From a checkpoint of a small transformer trained on Wikipedia: local attention windows, an embedding shortcut.
Each number is 128 + 32 x the weight over the matrix's rms, rounded and kept within 0 to 255. Layers, rows and columns count from 0.

# layer 7 MLP down (transposed), 1024x256, rms 0.0641, rows 769-821, columns 192-255
[[ 51 118 123  99 176 165 102 106 149  90 179  71 106 151 164 177 146  97 142 114 158 151 133  70 152 135 167 152 121 180  70 117 106 168 157 105 118  92 192  85 117 102 159 127 151 149 128 130 133 128 128 131 124 103 174 131  71 168 102 132 104 160 165 118]
 [169 117 126 135 221 176 151 109 153 123 125 115 172 176 157 132 103 105 165 150 138  76 128 127 152 162  54 121 116 160  83 138 103 191  98  95 145 114 136  87 111  94 182 129 146 118 136 117  97 188  93 145 120 135  91 117 120 169 149 112  92  78  86  81]
 [109 143 105 151  89 162 147  98 133 166 121  54 145 160 164 146 133 102 160 113 118 120  91 107 119 115 139 150  98 119 192 112 128 106 148 124 138 186 128  81  68 192 109 173  77 210 193 160 127 133 102 100  81  77 143 159 131 112  47 115 165 130 155 124]
 [117 128 109 141 122 158 112 125 190 180  76 109  62  48 128 121 202 151 139 102  88 139  88 127 121 152 137 183 212 111 104  74 123 129 137 109 164 102 113 135  74 131  98 104 109  94 168 134  81 147 126 112 105 140 132 116 128 154 124 141 109 122 152 142]
 [110 119  43 113  84 129 113 132 170 152 148 117 127  71 115 130 132 120  70  90 146  92 145 195 124 132 127 135 172 107 104 162 137 164 177 100  88 105 109 111 114 107 130 105 118 160 180 146 167 148  49 133 138 168 128 133 134 128 142 167 194  94 154 189]
 [133 113 119 173 105 168 120 104 181 149 111 188 143 156 151 156 141  71 126 164  86 145 144 122 141  96 133  64  81 161 117 184 107 145 148  98 129 142  64 134 166  93 150 137 183 134 107 114 115 104 152 147 127 105  95 147 132  87 115 110  91 140  97 127]
 [110 143 202 133 195 157 121 100 101 108  96 166 109 108 104 149 158 145  93 149 122 100 117 133 118  65  97 119 167  42 179  78 177  76  94 156 159 169 153 150 144 125 165 135 157 136 124 146  95 190 113 107 131  82  83 143 133 159 152 128  99 182 145 169]
 [111  92  90 138 140 133 145 119 151 165 126  78  94 134 133 101 112 132 109 170  84  81 118 170  78 166  84  54  98 139 177 126 107 125 122 128 150 111  87  69  90 104 113 149 132 141 139 134 106  91  78 104 144 187 138 186 115 105 122  72 110  99 154 143]
 [145 180 108 109 136 110 109 116 108 129 138 156 123 147 119 103 176 128 100 117 121 142  82 168  93 158 149  94 101 117 149 152 112 172 110 114 127  98 160 154 120 121 118 172 152 118 120 151 117 191 120 133 113 154 126 144  77 194 145 157  63 123 112 147]
 [125 121 107 149 145 149  48 101 105 174 120 105 112 152 157 115 179  70 149 133  64  83  90 140 107 132  99 134 140 176 123 136  20 138  77 126 106 141 199 170 168  99 110 156  63  72 160 114 123 124 132 179 110 143 122  80  82 179  77 179 148 160 160  85]
 [ 96 129 169  59 165 131 137 115  92 141 112 127 182 197 103 152 119 123 114 138 108 131  88 115 136 133 206 151 127 106 123 125 122 176  73 157 124  73 118 121 143 120 143 157 155 147 152 131 138 187  50  76 132 124 118 111 177 164 223 118 121 145 145 164]
 [125 168  82 123 108 115  87 116 139 153  98 163 173  92 145 219 118 168 140 138  83  96 130 122 151 122 102 105 115 106 138 145 114 189 123 123  92 111 108  76 102 176 127 181 150  93 164 111 165 103 117 122 161 115 127 105  91 117 141 102 129 141 110 160]
 [132 105 175  97 162 129 114 118 150 168 141 122 126 132  75  72 105 101  92 154 146  85  88 171 128 148 167 116 133 140 143 157 170 192 103 122  77 168 126 163 175 184 127 132 167 161 124 121 112 147 147 148 154 133 135 104 136 130 126 143  95 124 125 174]
 [121 154 127 156 146  95  87  77 127 138  62 102 133 128 122 145  83 196 144 138  46 151 128 118 172  84 106 108 114 137  89 114  58  91 131  98 134 111 177 139 147 116 227 139 143 118 102  57 140 124  79  76  69 180 122 219 152 116 132 148 152 211 146 141]
 [ 84 153 153 165 178  69 123 113 121  72 131  93  90 172  78 147 107 208 181 109 140 125  99 129 171 195 118 182 163  85 117 163 118 130 131 121 138 185  99 125 121 207 110 169 122 172 105  98 136 103  57  63 113 108 124 139 129 110 144 138 174 147 116 162]
 [145  85 125 108 120 138 146 119 180 133 134 137 147 136 123 102 128 125  90  96 146 191 102 130  78  74 145 155  85 140 129  83 133 160 106 113 141 162 159  93 112 124 138  60  61  89 118 129 148 100 100  94 172  75 153 140  98 130 149 176 146 143 162 165]
 [ 68 145 151  78 164  91 169 137 118 138 133 171 129 142  62 160 121 122  98  63 128 135 122  75 150  86 177 118  87  93  63 106 146  91  94 127 114 202  37  98 166 110 144 137 135 172 156 137  93 153 166 152 128  90 152 129 181 154 107 148 148 148 110 118]
 [100 141 135 165 153 162 104 163 118 120 102 156 122 228 155  92 124 118 119  96 146  71 180 142 114 140  48 170 133 117 100 135 118 144 163 137 121 140 143 156 160 101 111 130 127 183  72 131 149 106 155 150 113 138  85 153 133 107  88 111 218 117 152  56]
 [127 126  98 134  59 163 135 172 115  64 150  98 132 134 122 109 155 171 108 190 137 127 121 108 128  85 159  93 134 114 136 117  72 174 129 142 146 123 112 170 157 129 134 147 106 175 187 129 127 119 135 112 121 163 125 241 148  98 145 110  93  96 163 160]
 [ 83  63  99 139  94  91 110 148 127 132 143  88  81 195  68 108 130  86 134 130  84 134  91  39  71 167 110 156  86 135 110 110 162  95 119 149 138 182 165 109  91  68 136 147 126 123 108 100 107 171 120 141  95 162  91 184 157 104 127 104 156 138 131  89]
 [121  86 158 122 139 153 157  99 106 141 209 166  54 134 121 140  88  72  95 139 122  83  94 142 172 120 134 123 108 170 124 134  84 106 118 173  91 115  79  85 126  68  85 122 127  86 119 172 162  92  77 157 116 195 115 132 112 143 146 149 176 155 165 125]
 [132 143 183  94 113 119 117  92  44 101  65 101  87 159  56 130 155 131 121 160  91 166 139  97 146 132 102  66 185 113 167 127 117  95  85 129 115 133  94  84 112 138  49 114 102 122 159 147 146 117 135 140 174 118 162  68 156 180  45  79 171 174 129 115]
 [ 98 143 179 121 168 102 140 223 194  49 131 204 160  76 152 103 127 158 178  54 168 149 192 139  72 140 131  83 139 121  71 123 124 145 153  68 141 117  89 140 190 125 174 156  90 127 138 109 141  94 129 117  76 151 154  50  83 182 103 172 125 120 124 130]
 [140 118 153  57 145 129 119  87  98 121 188 157 118 150  94 108 155 108 173  98 146 142 152 129  71 165  92 104 148 170 132 134 141 117 120 132 124 168 148 189 158 166 137 150  89 141 129  91  74 106 128 165  11  81 135 126  96  97 124  87 146 113 152 137]
 [130 136  73 102 148 168 172 131 125  83 124 102 104 139 121 152 155 104 168 130 153 109 155 177 169 153 134 170 180 137 130 159  99 159  63  85 160 136  51 134 134 173 138 141 129 130 157 188 126 123 127 159 137  84 130 194 153 132 157 140 154 120  78 127]
 [153  95 137 106 137 167 229 198  76 104 127 138 129 137 117 100 178 108 168 114 113  97 103  85 139 119  81 109 102 153 103 139 131 181 147 118 159 132 141 106  71 103 127 159  95 119 100 146  95 107 137 104 118 117 107 128 159 139 112 142 156 115 137 115]
 [166 150 171  89 106  76  72 160  79  73  99 158 166  95 122  81 115 128 174 145 113 154 119 122 146 156  50  26 142 140  74 151  52 143 145 103  73  71  90 126  95 103 141 138 115 138 130  94 235  98  60 133 159 163 111 151  99 151 135 133  78 173 129 123]
 [140  71 156  80  96 115 181 153 107 104 162  93 140  85 160  11 120 123 183 102 170 158  59  92  90 125 125 159 114 106 128  96  78 142  92 107 114 148  93 160 147 116 143 162 139  88 182  84 140 146 125 132 173  93 116 155  69 104 119 138 141 136 147 197]
 [ 84 131  87 102 123  99 131  92  78  92 106 121 126 197 121 131 110 132 185 121 123 166 135 126 137 153 132 152 173 141 187 131 156 153 126 167 180 165 123 147 110 155 143 145 136 118 106 152 199  91 189 108  82 177 156 127  87  56 150 151 136  79 176 127]
 [138 134  85 134 160 117 129 139 140 114 105 128 109 134  79 128  96 107  83 164 176 163 129  80 154 132 154 194 146 172 141 141 115 164  95 121 116 182 115  91 173 119 178 188 144  89  82  76  70 100  95 167 153 123 105 102 177 133  98 133 137 177 153 165]
 [ 87 166 119 138 140 108 176  93 179 207 150 112 121 103  54 190 148 160 189 129 167 138 152 137 142 136  88 108 101  92 169 185 102 115 107  92 173 123 104 135  75 139  69 133 166 141 127 111 111 154 112 114 101 194 130 118  91 140  91 134 129 178 151 151]
 [103 171  86 109 131 168 191 102 140 115 131 152 114 158  72 207 143  90  91 129  91 151 124 112 180 112  69 166 131 164 109 163 178 184 167 201  85  72 105 123 168 148  99 125 179 131 159 153 113 115 144 136 145 122 120 160 133 132 106 131 139 135 118 138]
 [ 93 119  99 157 123 130 152 166  94 104 186  82 156 116 149 135 184 107 153 152 156 103 116 138  87 136 169 170 150 165 147  91 128 199  77 148 100 112 131  85 142 190 145 150 159 114  87 166 134  69 155 115 175  88 125  86 149 132  78 137 117 127 160 151]
 [ 34  69 143 111  95 100 157 146 142  50  87 103 125 128 143 178 114 149 127 151 112 169 114 116 121 125 147 154  75  69 122  67  92 116 119 105 143 129 115 146 139 128 132 184  97  81 134 142 156  85  76 119 168 122 113 156  94  68 148 138 183 165 113 132]
 [ 73 152  87  96 192 132 198 125  88 199 164  53  82 195 148  99 111  97 142 180 165 116  71  87  54  78 158 117 121 149  97 112 137 189  54 144  88 178 134 124  92 124  92 189  88 156  99 142 143  95 131 139 176  91 112 119 127 144 142 102 178 145 141  66]
 [ 59 146 108 140 125 106 143  98 164 114 141 117 139 179 108 130 123 158 134 105  98 129 129 107 127 161 121 177 110 155 158 141 175  66 141 147  75 117 149 102 188  76 130 116 124 138 109 150 132 115  81 148 111 134 136 108 133  82  93 107 119 129 127 113]
 [147 118 138 103 121 106 155 124 119 137  97 110 136 124 120 118 153  87  74 127 146  65 110  56 129 166 111 136 118 142 181 157 174  72 154 122 164 149  91 169 155 152 109  86 105 157 114 159 133  87  75  83 135 152 136  94 122  84 109 155 131 108 146 147]
 [123 121  86 137 155 130  88 146 109  94 123 144 145 112 120 148 103 139 178 139 156 137 133 148 146 126 137 123 106  98  88  81 138  74 131 204  96 121 145 176  53 139 150 160 115 113 154 151 107  69 162  91  76 157 106 129 153 151 133 143 121 113 141 180]
 [152  54 101 181 116 164 142  85  93 145  97 139 144  89  99 128 151 128  73 113 140 174 175 170  36 142 167 162 155 162 169 133 112 132 126 105 196 108 147 164  95 142 130 145 140  79 137 124  75 111 138 147 169 132 156 114 181 174 107 109 139 160 140  68]
 [ 97 127 139 127 119 134 151 125  89 119 131 134 156  40 188 155 134 118 126 114 119 104 101 135 130 126 157 119 118  95 146 168 125  91 112 122 105 150 107 167 144 140 141 109 175 136 116 132 139 173 103 139  92 135 150  62 116 106 164 105 156 112 115 159]
 [125  82 107 106 102 122 102 110 141 121 131 143 122 165 142  97  64 119  92 103 174 154 132 162  54 162 138 103 115  68 108 122 143  83 120 130  85 114 167 157 144 197 153 143 119 111 151 117 109  78 128 172 162 166 154 128  72 115 112 168 119  72 141 120]
 [ 68 103  94 161 138 111 122  68  92 117 108 185 118 109 149 102 132 108 116 171 115 190 122 112 125 154 172 164 136  75 121 126 176 133 163 172  95  98 174 167 105 101 165 147 152 139 154 139  52 126 106  67 155 129 139 123 137 170 169 118 177 164 107 114]
 [ 80 124 134  87 193 103  71 144 135 125  80 100 176 185 122 127 139 116  66 119 127 157 140 112 167 184  89  70 120 142 133 155 165 127 141 123 126 148 148 132 121 137 161 137 132 120 146  81 162 160 145  41  97  99 170  70 166 117 102 103 150 151 129 171]
 [127 185 179 147 109  62 136 124  72 149 146 134 148 118 173 136 114 128 126 116 117 130  47  84  99 138  78 102 111 120 145 110  82 132 178 102  98 130 133 123 155  98 103  99  88 128 145  67 136 111 131 138 217 145 173 166  81 162  82 148  99 132 112 100]
 [168  88 102 115 100 138  67 125 182 130  63 131 122 151 150 119 154  86 169 129  85 165 186 152 124  97 102 133 121 105 117  62 103 137 121 103 127 110 150  88 131  80 135 137 129 182 138 131 160 147 150 134 124 159 157 130  95 124 125 112 178  95 147 138]
 [147 151 126 102 140 114  61 178  97 159 122 131 143 135 139 118  75 148 153 133 158  82 163 136 158 133 112 108 171 165 126 110 142 131 142 116 134  90 143  90 128 135  82 127 165  91 127 135 139 170 170  98 116 148 144  47 111 149 115 162  73 154 112 151]
 [128 138 131 101 111  65 156 168 140  92 120 150 192  94 151 141 125 183 150  94 180 155 181 168 135 149  88  88 180 123 164 152  80 162 188 143 124 129 107 106 157  75 119 138 127 136 125 105 130 109 158 108 142 109 197 129 133 144 112 155  69 114 102 110]
 [122 116 147 114 141 147 140 142 152 120 107  96 135 112 147 135 151 117  60 119 112  98 104 128 167 163 150 126 150 109 130 108  99 127 127 117 124 141 119  79 143 102 125 181  69 103 148 134 116 202 128 145 111 115 135 122 167  80 128 101 200 143  83 158]
 [134 121  76  70  99 131 156  89 117 191 165 174 111 125 156 163 101  94 144 127 146 158 124 157 112  96 128 114 107 143 122  84 179 115  89 183 214  72  93 118  91 129  82 103  48 110 157 126 148  81 144 147 111 115 141 171 177 181 137  86 142 104  96 106]
 [126 104 138 127  67 108 137 120 138 134  99 139  85 149 107 126 161 107 193 189 144 113 126 119 168  90 107  89 132 124 172  95 129 119 135  90 138  76 139 154  95 130 142 119 140 169  73 121 101 128 100 111 133 152 157 107 130 171 138 151  84 124 115 111]
 [119  88 124 106 163  87 107 102 122  84 141 160  93  87 165 139 121 138 140 119 106 105 155 186  66 149 127  77 121 180 148  71 120 204 107 145 124 102 106 169 118  89 166  77 131 173 123 116 167 135 124 170  78  73  73 143  95 154 200  98 129 145  62 122]
 [  0 178 154 173 126 116 120 133 127 180 125 209 178 121 117 117 101  81 112  62 112 148 101 110  80 122 176  95 148 188 181 137 101  79 171  61 136 144 160 136 122 142  76 156  96 134 136 186 165 126 159 159  97 110 116 130  99 153 157 161  84 204  87 140]
 [147  97  95 201 128 152  66 116 145 136 123 188 125 112 154  74 115 134 111 108  96  96 137 180 178 139 208 177 150 104 114 102 157 150 161 144 151 134 104 133 152 137 148 133 115 101 113 115 172 142 129 161 134 103 141 144 160 144 141 146  71 137  92 102]]
# layer 7 MLP up, 1024x256, rms 0.126, rows 770-821, columns 192-255
[[153 120 201  73 187 135  70 122  97 106 142  79 109 108 198 113 103 126 123 107 110 114  90 113 102 130 167  99 114  93 126 112  63 194 108 152  73 155 132 152 124 140 142 165  96  84  82 127 104 131 128 140 175  98 214 115 132 104  77 136  86 134  88 119]
 [177 159 122 144 133 102  95 123 157 166 184  73 207  81  97 123 133 163 160 151 162  92 147 128 157  39 116 104  66  50 124 107 135 200 133 111 103 130  75 123 137 122 141 141 124 117 143 150 100 185 132 180 139 165 141 113 143  91 120 179 166 143 116 181]
 [122 151 161  78  99 133 165 145 125 131 121 112  97 203 163 174 112 108 108 150 116 117 130 116 115 142 160 138  85  64 122 139  75 113 166 153 100 166 145 128 160 130 143 146  92 114  63 143 202  72 152  96 124 135 142 195 131 187 144  47 119 126 140  59]
 [149 108 131 136 153 167  93  98 141 107 160 133 121 172 141  95 152 119 151 190 169  96 135 114 108 137 150 126 151 141 145  69 164 137 143 158 196 114 124 165 115 169  73 148  86 141 133 201 114  73  95 159  75 140 159 175 183  83 179 146 121 146 125  94]
 [179 148 165 130 154 118 135  97 170  59 105  82  79 198 111 165 129 171 102 133  89 165 150  93 154  70 145 139 137 145  71 115 102 135 118 120  84 139  95 101 114  83 114 160 101 120  82 136  83 164  59 165 136 108 119 100 135 160  85  39 149  75 144  96]
 [164 196 118 156 153 128  87 118 102  51 137  94 114 136  87 126 143  83 126 120 125 130 153  99 114 120 118  98 137 120 109  89  71 118 118  91  84 169 133 178 107 114  65 132  56 162 115 136 157 181 114  70 115 187 107 133 109  93  56 136 104 184 144 181]
 [176 113 126  93 111 140 111 144  37 125 102 182 116 139 151 162 138 110 136 164 161  61 157 141 129 146 135  99 168 122  95 112  93  77 112 156 126 177  98 169  97  87  97 162 190 133 139 150 111 138 128 171 106  52 136  55 119 119 156  97 132 113  68 169]
 [ 75 124 179 159  96 153 146 129  80 157 155  81 134  74 108  92 140  84 195 123 155 177 126 164 127  90 103  91  93 159 112  66 103  92 160 114 136 114 135  80 172 154 137 113 127 155 125 144  61 140 108 170 110  89 138  98  81 147 109 107 152 177 162 100]
 [134  99 159 137 113 153 161 111 121 143 145 149 162 115 179 121 111 174 176 146 147 114  99 151 124  85 132 112 125 130  40  74 124 136 161 105 134 104  83 110 108  99 168 110 102  88 157 150 191 185 172 210 192 120 100  98 152 100 132 148 109 121 101 152]
 [147 102 125 128 160 143 145  97 118 107 139  80 111 147 121 183 188 146 244 134  96 151 131 168 168  96 164 149  88 173 149 166 152 151 134  82 137 118  89 125 100 105 194 111 106 108 118 160 140 167 155  71  85 135 190  99 121 118  46 217  88 154  84 101]
 [163  96 143 147 151 108 137 144 140 129  99 129  74 132 123 121 197 113  55 188 108 160  95  49 157 110 139  89 176  99  93 148 129 129 152 106 129 182  96  91 134 138  83  67 176 137 113 138 145 150 125 106  91 131 113 109 135 105 131 118 116  95 142 126]
 [129 107 129 159 121 132  97 135 167  69 146 133 165 103 147 113 109  81 120 131  43  94 185 110 135 117 145 142  96 148  80 101 114 152 173 132 104 155 141 163 135 149 136 110  97 163 146 136 158  91  76 136 137 157  96 163  83 123 145 174  89 124 123 111]
 [113 147 143 138 174 160 134 112 194 118 144 116 128 125  87 122 101 166  35 172 175  96 118 129 124 137 141  50 147 185  99 102  88 169 196 121 141 144 134  85 153 153 201  98 153 172 118  65 115 166 113 134 143 108  98 152  14 118 132 143 132 148 117 137]
 [ 95 122 137 139 163 109 194 142  74 181 152  81  63 157 149 113  64 129 167 119 153  92  36 100  95 151 209 183 162 122 153 139 151 149 158 109 107  67 111 126 164 193 160 157  97 132 116 144 102 145  26 138 124  97 179 143 166 162 172 162 134 134  95 133]
 [122 198 100 195 202 140 141  88 152 170 114 160 132 106 160  91 118 114 121 112 104 151 122 130 112 139 134  65 144 158 116 118 129 114 194  98 141 109 122 122 136 152  91 145  93 104 112  99 198 157 107 148 148 147 108 108 123 193 166 117  88 110  88 121]
 [132 134  92 187 145  92  61 134 103  70 148 120 122 162 170 135 140 100  79 120 124 116 124  99  69 177 149 193 105 118 140 112 131 171 115 142 132 130 136  81 112 113 113 145 103 120 151 107 123 148  85  71 201 142  97 178  98 121 178 100 146 144 195 162]
 [129  93 143 131 126 118 135 103 172  35  86 165 127 107 118 133  85 125  67 153  68 161 111 109 170  72 162 145 128 154 150 109 145 134 152 122 119 171  79  76 123 126 144 148 119 138 117  91 134 144  63 118  45 126 147 140 185 126 134 122 130 105 144 136]
 [118 109 180  79 134 126 189  84 134 118 170 146  83 123 111 149 118 164 182 129 110  96 185 110 113 125 127 107  58  89 118 134  74 201 124  95 120 129 110 124  72  90 102 133 123  87 164 141 157 153 147 112 135 131 113 177 128 105 141 140 135 100 125 143]
 [185 158 102  72  76 124 124 179 111 172 186  74 122 182  86  91 171 181 204 138 164 139  96 102 122 146 145 174  85 167 143 136 147 125 122 126 117 159  86 170 164 149 126 107 100 152 172 149 131 111 119 107 100 195  72 136 169 131  98 116 139 194 177 143]
 [124 102 131 107 155 141  92  80  85 168 179  89  85 131 106  92  72 138 152 152 153  76 116 195 135 120 137 202  62  80 162 207 122 155  76 132 107 144 151 135 158 155 127  92 159 164 124 135 167 128 139 109 160 120 118  75 120  81 136 151 135 167 151 124]
 [121 134  50 110 131 141 142 101 119 141 124  80 141 122  71  67 120 102 150 108 183 135 176  69  97  90 132 175 153 119  87 148  84 125 175 161 119 143 124  49 113 162 142 158  97 118 144  69 125 123 120 150 121 149 253 138 117 154 139 124  66 161 146 127]
 [ 97 103 151 104 122 167 122 112 101 140 164 121 120 183 154 141 139 101 132 151 138 152 190 130 117 106 164 121  66 175 142 150 114 126 170 183 141 145  78 149 139 115 161 184 139 145 160 111 221 178 130 122 163 145 146 134 170 127 138 142 135 124 138 112]
 [133 114 124 137 188 174 174 111  90 142 146 127  67 102  85 139 123 135 141 151 115 136 173 133 102 110 130 101 139  85  68 109  86 150 181  81  95  99  81  68 129 106 217  65  93 122 114 102 143 163 172 130  98 151 126 164  98  74 133 142 149 103 101 139]
 [145  79  89 134 103 170 139  91 132 143 160  92 116 139 128 129 178 139 175 122 145 158 167 129 136 103 133 102 132  91 112  78 114  96 122 126 170 171 150  99 128 122 120 134 114 108 140 157 107  49  85 136 127 139  91 130  84 146 119 127 175 123 135  94]
 [177 150 101 119 180 164 110  51 110 116 125  68 163 163 141  78 119 186  79 106  89 174 102 117 131 113 134 189 114  83 144 106 135 141 181  95 132 151 120 136 105 163 208 129 125 128 122 132 150 108 146 121 166 109 140  90 106 140 161  98 163 109 106  70]
 [184 112 189 113 198 174 191  82 120 124 113 130 122 168 136 112 110 112 139 156 155 176 113 136 144 114 129 132 105 102 106 115 102 183 110 191 156 114 126 143 141 172 147  78 120 107  93 104 137 140 145 112 126 153 173  96 101 137 128 128 101 109 154  97]
 [ 88  94 161 124 125 133 126 162 163  74 124 118 120 126 122 131 129 117 136 136 119 118 181 139 169 134 174 136  51  83 109 109  96 143  97 126 161 155 142 138 157 161 180 136 119 154 113 133 199 174  76 117 158 162 123 141 112 107 104 151 176 153 121 167]
 [ 91 185 141 148 142 130 122 127  94  81 124 169 130 154 124 114 116 140  94 134 134 143  89 122 154 109 136 106 125  85 147 107 107 113 108  65 149 145 136 144  98 112 129 155 163 127 125 162 129  80 116 123 145 112 171 147 188 143  75 134 135 140 174 115]
 [131 107 126 128 180 135  88 115 149 132 149 192 121  85 138 118 131  43 133 161 150 117 157 135 101 137 160 116  83 148 113 152 124 102  81 112 151 121  92 125 201 150  79 147 102 167 127 127  94  94 145 164 127 137  97 111  98 118 138 151 122  91 164  96]
 [131 142 114 115 118 129 122 114  99 150 162 119 143 123 143 163  62 181  87 126  93 139 164 122 135 111 188 153 173 203 140 138 125 147 120 109 129 168 150  69 117 124 159 155  73 118 105  76  78 177 137 169 173 117  89 117 121 109  97 167 110 166 138 156]
 [ 93 150 146 136 188 179 134 118 157  98 136 106 144 144 125  92 164  98  78 161 118 164 156  83 179 138 131 178 134 146  78  83 111 116 152 213 123 106  95 138 159  94 160  99 116 108  79 114 165  79 116  63 121 129  69 168 143 180 130 136 111 129  62 119]
 [142 145 130 143 164 147 124  94 110 141 120 146 149 124 148  84 100 142 131 128 129  81 200  70 107 112 188 116 109 113 111 110 121  90 210 119 111  45  99 128 118 125  58 237 149 168 114  56 141 132 108 182 238 148 177 145 100 113 136 143 121 106 133 131]
 [ 54 145  66 113 153 149 133  84 140  90 178  94 108 116 102 142  91 123 177 121  86 109 119 151 107 134 186 122  87  81 115 156 129 105  91 159 149 140 140 123 127 176 115 133  80 153 149 145 106 125 105 124 122 135 141 151 148  91  75 128  85 162 114 137]
 [165 119 121 123 173 110 105 112 100 138 120 107 128 166  74 127 159 134 156 132 197  49 193 104 127 142 184 106 155  92  99 107 162 159 108 112 134 114  79 179 129  75 114 185 123 143 170 115 130  78 200 143  88 150 145 100  28 139  51 211 174 109 139 102]
 [113  95  91 134 159 142  99 153 104 143 122  76 127 129 120 109 165  93 169 188 140  58 102 115 127 112 160 147 100 102  89 113 102 108  92 111 149 105 130 100 157  97  90 105 112 141 114 157  69 121 163 151 124 125 149 132 143 136  95 168 133  52 167 154]
 [107 132  76 128  96 120 113 132 135 142 182 104 150 174  59  73 123 129  89 143 119  86 137 143 150  76  75  92 133 123 108  86 104 156 144 101  80 129  36 106 118 182 140 174 143 142 134 114 129 128 135 141 137 102 105 118 136 177 139 160 120 118 122  81]
 [140 164  59 137 173 108 160 148 106 151 175 162 136 135 126  96 172 140 145 103 130  50  97 146 113  80 121 184 108 175 100 140 157 150  67 137 179  56 124 138 137 112 138 106  69 148  80 145  73 150 119  92 134 134 123  48  93  65 161  98 151  74 107 117]
 [102 102 173 108  71 118  56  83 144 153 171  90 140  68 137  84 137 110 119 148 150 133 112 158 136 154 124 123 104 149 171  43 114 112 129  75 163 177 137 104 210 136 144 159 100 168 217 169 177  73 143 125 105 126 146 113 144  99 155 163 136 145 145 102]
 [123 101 135  95 127 185 185  99 187 144 116 113 108 162 108 126 126 106  79 169  49 123 150 120 149 102 152 179 175 127 116 102 143 127 178 143 150 165 125  89 129 157 143 122  81 119 147 114 109 104 144  95 160  81  75 139 168 120 143  96  64 103 114 134]
 [ 93 141  93 141 143 149  94 119 135 125 139 148 141 113 129 129 114 152 193 189  92 154 182 118  90  87 126 115  84 152 120 164 105 119 137 141 115 172 131 190 133 205 121 141 125 115  86 160 121 138 118 104 179  54 123 167 152 106 121  93  74  63 178 101]
 [103  88 115  59 101 137 158 175 188 118 106 122 174  90 172  89  91 127 123 164  92 153 122 112 143 142 136 110 145  90  91 150 147 105  93 152 159 160 118 151 174  86 167 193 162 102 139 182 130 121  81 139 131  79 103  90 117 129 105 130 153 139 147 158]
 [101  38 119 156 112 191  82  90 102 123 180 103 151 102 119 154 125  92 104 114  93 115 101 145 127 125  91 158 152 107 127  96  98 141 122 154 152  98 109 105  89  96  88 120 180 132 124 160 185 108 113 225 111 150 139 117  96 126 125 177 123 159 124 110]
 [179  88 128 130 164 152  97  85 135  94 128 128 107 108  55  97 142 145 178 154 115 131 135  83 206  74 118 122 145 107 107 123 130 136 184 126 140 125 112 120  98 157 147 145 110  73 150  70  87 144 144 123 110 125 132  45 129 150 116 138 144 103 163 124]
 [146 125 127 104 156 153 146 129  83 150 135 189 112 197 160 120 114 131 172 188 135 167 123 141 172 132 132 123  86 112 142 108 143 171 172 102 110 123  91 131 140 130 189 132 129  68 133 151 129 173  76 154 135  95  84 123 161 146 217 172 102 137 107 118]
 [141  70  89 150  92 149 112 110 129  99  95 190 114 133 131 138 177 115 105 129 118 119 118 117 178 142 148  71 135 140  53  53 120 107 165  95 125 106  70 187 103 119 130  75 155  89 102 148 126 128  90  82 161 104 148 189 173 144  82 151 161 117 119 115]
 [195 123 137 125 125  88  96 177 105 104 182 134 107 136 153  99 147 102 150  57 164  77 197 151 147  81 156 122 141 139 102 118 110 142 123 107 125 122 116 134 187 138 133 139 130 179 125 100 123  95 131 124 172  50 106 123  96 189  89 158 157 150 209 126]
 [130 135 135 104  82  94 136 129 143 166 201 151 111 155  93  81  69 116 124 148 155 115 164 175 158 136 115 117  78 129  84 139  95 180 141 124 159 135 109 120 131 110 126  97  73 116 171 156 115 102 130 113 131  92 103 186 151 158 162 195 167 119 112 150]
 [162 140 114 140 102 109  91 123 106 119 150 148 139 145 109 135  83 185 162 154 130 145 104  97 131 129 146 110 177 178 118 106 116 161  88 105 145  98 140 121 173 174 130 132 127 101 146 117 134  87  93 108  89  93 157 140 124 122 181 122 151  23 132 121]
 [147 166 100 111 111 160 147  96 106 127  98 145 108 166 158 146 121  97 165 165 150 125 178 140 165 136  39 151 117 121 197 129  93  98 141  74 183 116 107 116 121 153 171 118 143 129 158 151  62 116 155 122 156 141 108 131  93 155 141 158 138  91 122  67]
 [121  73  99 201  77 166 100 114 137  72 120  51 116 176 127 114 163 155 133 133 115 156 130 190 124  68 120 118 164 213 122  86 117 145 103 133 191 127 141  83 151 112 114 135 132 104 138 151  86 117 150 138  93 145 162 166  80  89 101 129 122 157 191 115]
 [111  96 104 154  77 178 156  87 102 194 168 100  99  86 152 115 148 110 128 109  97 102 128  99 115 141 113 100 131 154  86 105 135 158 149  85 130 149  80 144 190 170 122  84  51 117 115 121 130 137 160 162 131 120 177 106 127 127 104  91  95  98 103  56]
 [122 119 166  99 100 107  99  95 108 121 104 141 109  84 155 104  90 134 100 113 156  92 111  88 171 134 128  35 115  63  98 103  89 106 148 110  98 146  54 103 125 114 157  81 113 114  99 160 140 116 171 105 120 107 102 102 102 128 126  98 166 161 102 147]]